Weights of a small GPT-style language model, trained from scratch on English Wikipedia: 14 layers, width 512.
Each number is 128 + 24 x the weight over its row's rms, rounded and kept within 0 to 255. Layers, rows and columns count from 0. Numbers have three digits each. The size before them is the row's rms in percent of the matrix's.

# layer 10 MLP down, 512x2048, rms 0.55, rows 469-511, columns 256-319
098:104159119103146123151118118171091097106117112108123098200126124133161166144091182181123143129098109133113129097107108148109131104147106181160090141121096114166099105090169127106128128107123123
096:106078092132123108133137112156130078134122141180098109128117098167149107130176077155175097148111112098044099127119108142103096116130204098130170118082128105147119125138096112113133119125113123
100:150120134160116103123128093132096205150119140133144118166157127110114113148162095152150098109171151128132151141186153179154132113137106124092072108149117166145099142135097161105151134098123162
099:134076116130125160176146122135126157136112070130181137071138113141133143105120158153153130119128143086109106099213132104120124179134127104162141147150129125115099141108175109133117157105112143
100:142133161111115101098181078116131181141106099132127103171147111122074151150116102135128077148159137129104101108162139118109128131134177163108119102136130117109114116164128115145133096148160137
098:146115086107130123120162116109111099168135167109140146164112143133142109173147166111153116110119135139146105088147098109110159125125134176196154157083142137142082105140118127133110154078089143
104:143126147037107108126135089135150113125091103172087045144135098170137122110123140136124094095154135153132127088107116141118130107104072114168136161132104121091152154102116116134145149122122140
101:137147156145178105107120129141142117112157109152151076117138124111103120118121151122110140134135134164077137135116114141141086095122180148137137148141132104162143107145156116109125154168141090
097:124128115102134094130128143091120114135152092131131112143140135132121111106103107151147161139120128119136167146146122126124118149168134137109122124122137126149118091100068103116109121152116148
101:096130075090128114146094136133083125124107120102124139090135144134114117093119103097138126112144057124146102149176094116128163116088108123074124086151156113069132128107136161104108105149144146
101:128086127070065147140075096125112061158123146105133065158146165140108128145137101148113134140148149148105086150148109132079143136112115153159138117130093110134081131100157119130134156118131145
102:123141131089096091167092104159146165099111150125134107132153133124144150125151101157157103108137114109152125144156133119096089157151144127129135126110110101176118137146145126088130154115115095
098:113119118094102131143123133173095136188148112137117124155092140122142126167116145105123149107117087093142133102111139132160141099132141132117135152086145099140134119131151105105104129140166153
101:136120134150123120119131155093122113128124113133148150148126141103153116129126102132111107167132132121101108127111111130090139110157102120144104076117118117150176068104127119143153152112104196
100:128106116119131118116129109084115171092126094133113134135154116086093113117105141137096153117145109077114147128116102130137118118148119075115137148130152165145137091144103169128094171125111132
098:149130090108114162131144142107104124141126156111129177172130115147154108135101094109157159138104107142139128113130118132150115105129157154108111104104121129152161130126122102105120138107156110
097:145088121135173151140089162121136115153121138127108107109153148105132133153110128098134115125165092130109113117136117125102159119146124138152147118111092108127115105081154148123131072116078175
101:089134116146143127139140097163118133126140122159126042145101122106121204090095116146117091146127131135128099136124123134150141131128122140150106141076151152067159114131139149098135148135089132
098:100134132112141154153106149106107096167142090184112112126140120117073132149134103105153160102124093144123119196104130135147136126108090114051149151115111139115117088104125125120148107097153107
101:152153112132152143088105115150134114098135110176149105125138146156158124095128136132079130103150130151123103144126094103118118128152098090153172156146128134164141172109147152108129124131069124
100:130100111106117106112086114144149152129105133132119109142127119113113135167160076104128116134119120128093150094120116186136120126155116100092165134102150094130177135108149160083165134130109132
100:117096172145141171096156120154101161141125103112150139137112125125173083157109120113146151146132131114128156108161154115102110113131140141137115109179118135114183118102166116108165123152126126
099:151116120112131139133113097101141202122110073137101152169111143100140092126152095112111071120108085134118122124162098142133115152162126104078115154153137100117108143141181077139120122133103096
097:120160148082114129165105111148126136137122112106091172145099145117154122134158131110134110155120155106104140113140098130174151121158132103086137113116101125145157174123093131124174131135135151
099:106158068092129143138183124105139156069140138140146111138091136125119160125143148126117120146127113158107132135078166134152091130153115168108137080138126153072129122098120113141112139132097139
098:103158164128092172127119112141138117146110142130140143135121154162125127126151160140159097099123126199121086122116142114179096141146121111120129138137133136141131148124110155112164137170138135
100:107130125127148113149108110174121147107153108116152147114125160192167131096114162102138086176130147127047144077080085154114114153100106086119157115104142120127088114110107126110140146135111144
100:112133100130122096150150143125085132116166100114178134155133172158130105159140112152114143138141115135148130127108119113151115126092126113122137094113116107108138100117130156132116149116109108
102:115115152135128126119150053155151122081163133126133146142102116109166159138103183124108132132123119102159117141136132104097094167089098137144070143081122088103134109128160134121156125097150157
099:125154103090131138130106153129144167112078143128109094131142117109089129141132110100119103143142098120127125152146156134149098144163152131123133147097141176128099106147100137132117104160171107
099:146083144092168123111131142167153131102125109106145157144105143096139103150111092106066127125148107097114108138138125139123135135151134086130125109099123107149146123173155117138146119197129132
101:092133174121188109106105103087145082143127123117119134145160173075123159120105119160105102128126120139112155112142129118131196123115113118159134129126122140138175124152154131133153112095139098
100:134120122102104115114099156071123121113123136155097113150133104092088142118129122146180098130118146098103089161136135105121124089134113132132107156123127142103135126117120141127139152112126078
097:127162112119081151160171161110123134125158115131097095116137137179155143093146108099154139110119098141120120092090153101097108104132109134127164136156111162103120117100138159109134122137113130
097:116161095090106118154145178167122109114148095166130140115153093117112113147142108120109123138108123126158101163174148133097090067139132138145120151141129132154130098150119115145151151125118133
100:127160102112114143132131118128098092176134111156078130124128157151109136104184106146136136123157108067176092135106117112127099180103145130147118141131139143114165112094146132153092142117169106
097:150122072124155149103095116121133164161084150173079097088130146108109146116109117146192154113144088119186127110125143124119105172111177173134133138142135130091101138138146120128145154134132150
100:136083149133132095141109143105126162105169111137166147116109128137127116170083132134154157140140149166128122109079127108140129087120152113126150155146151108117062121130119130131123146193131106
097:122114150125118150124143121194174138119132180125109143163121123119119148115120130104133101121121120131166125141124145142141149147123140149137141123100118110061093134115119105105129117124107113
103:088113149076151146109107169156123147121090106113108126114158146125186132104100158105138133140094135127153109118091124087093162160153126157101158099123141144131143164154133160115112172135136124
100:069136114110146120096104118114108116148119126105128105157110121123081116109096151125085122160089089162130130114105124090150138101177127154144124117138118094146143098118141112087111133135106096
104:152110116142090110149150094155094165123112139119186107132142151147199160128141147133095140163182127141108132129130105089069146146096128127162107128107132109126144066168166121124098145146098073
099:102131101164145113108140134149139173099124148139105139129121121134081102170076165178139123095142117131200151150114136146160114161110124088121131131106138119116087127117109107069123111121103133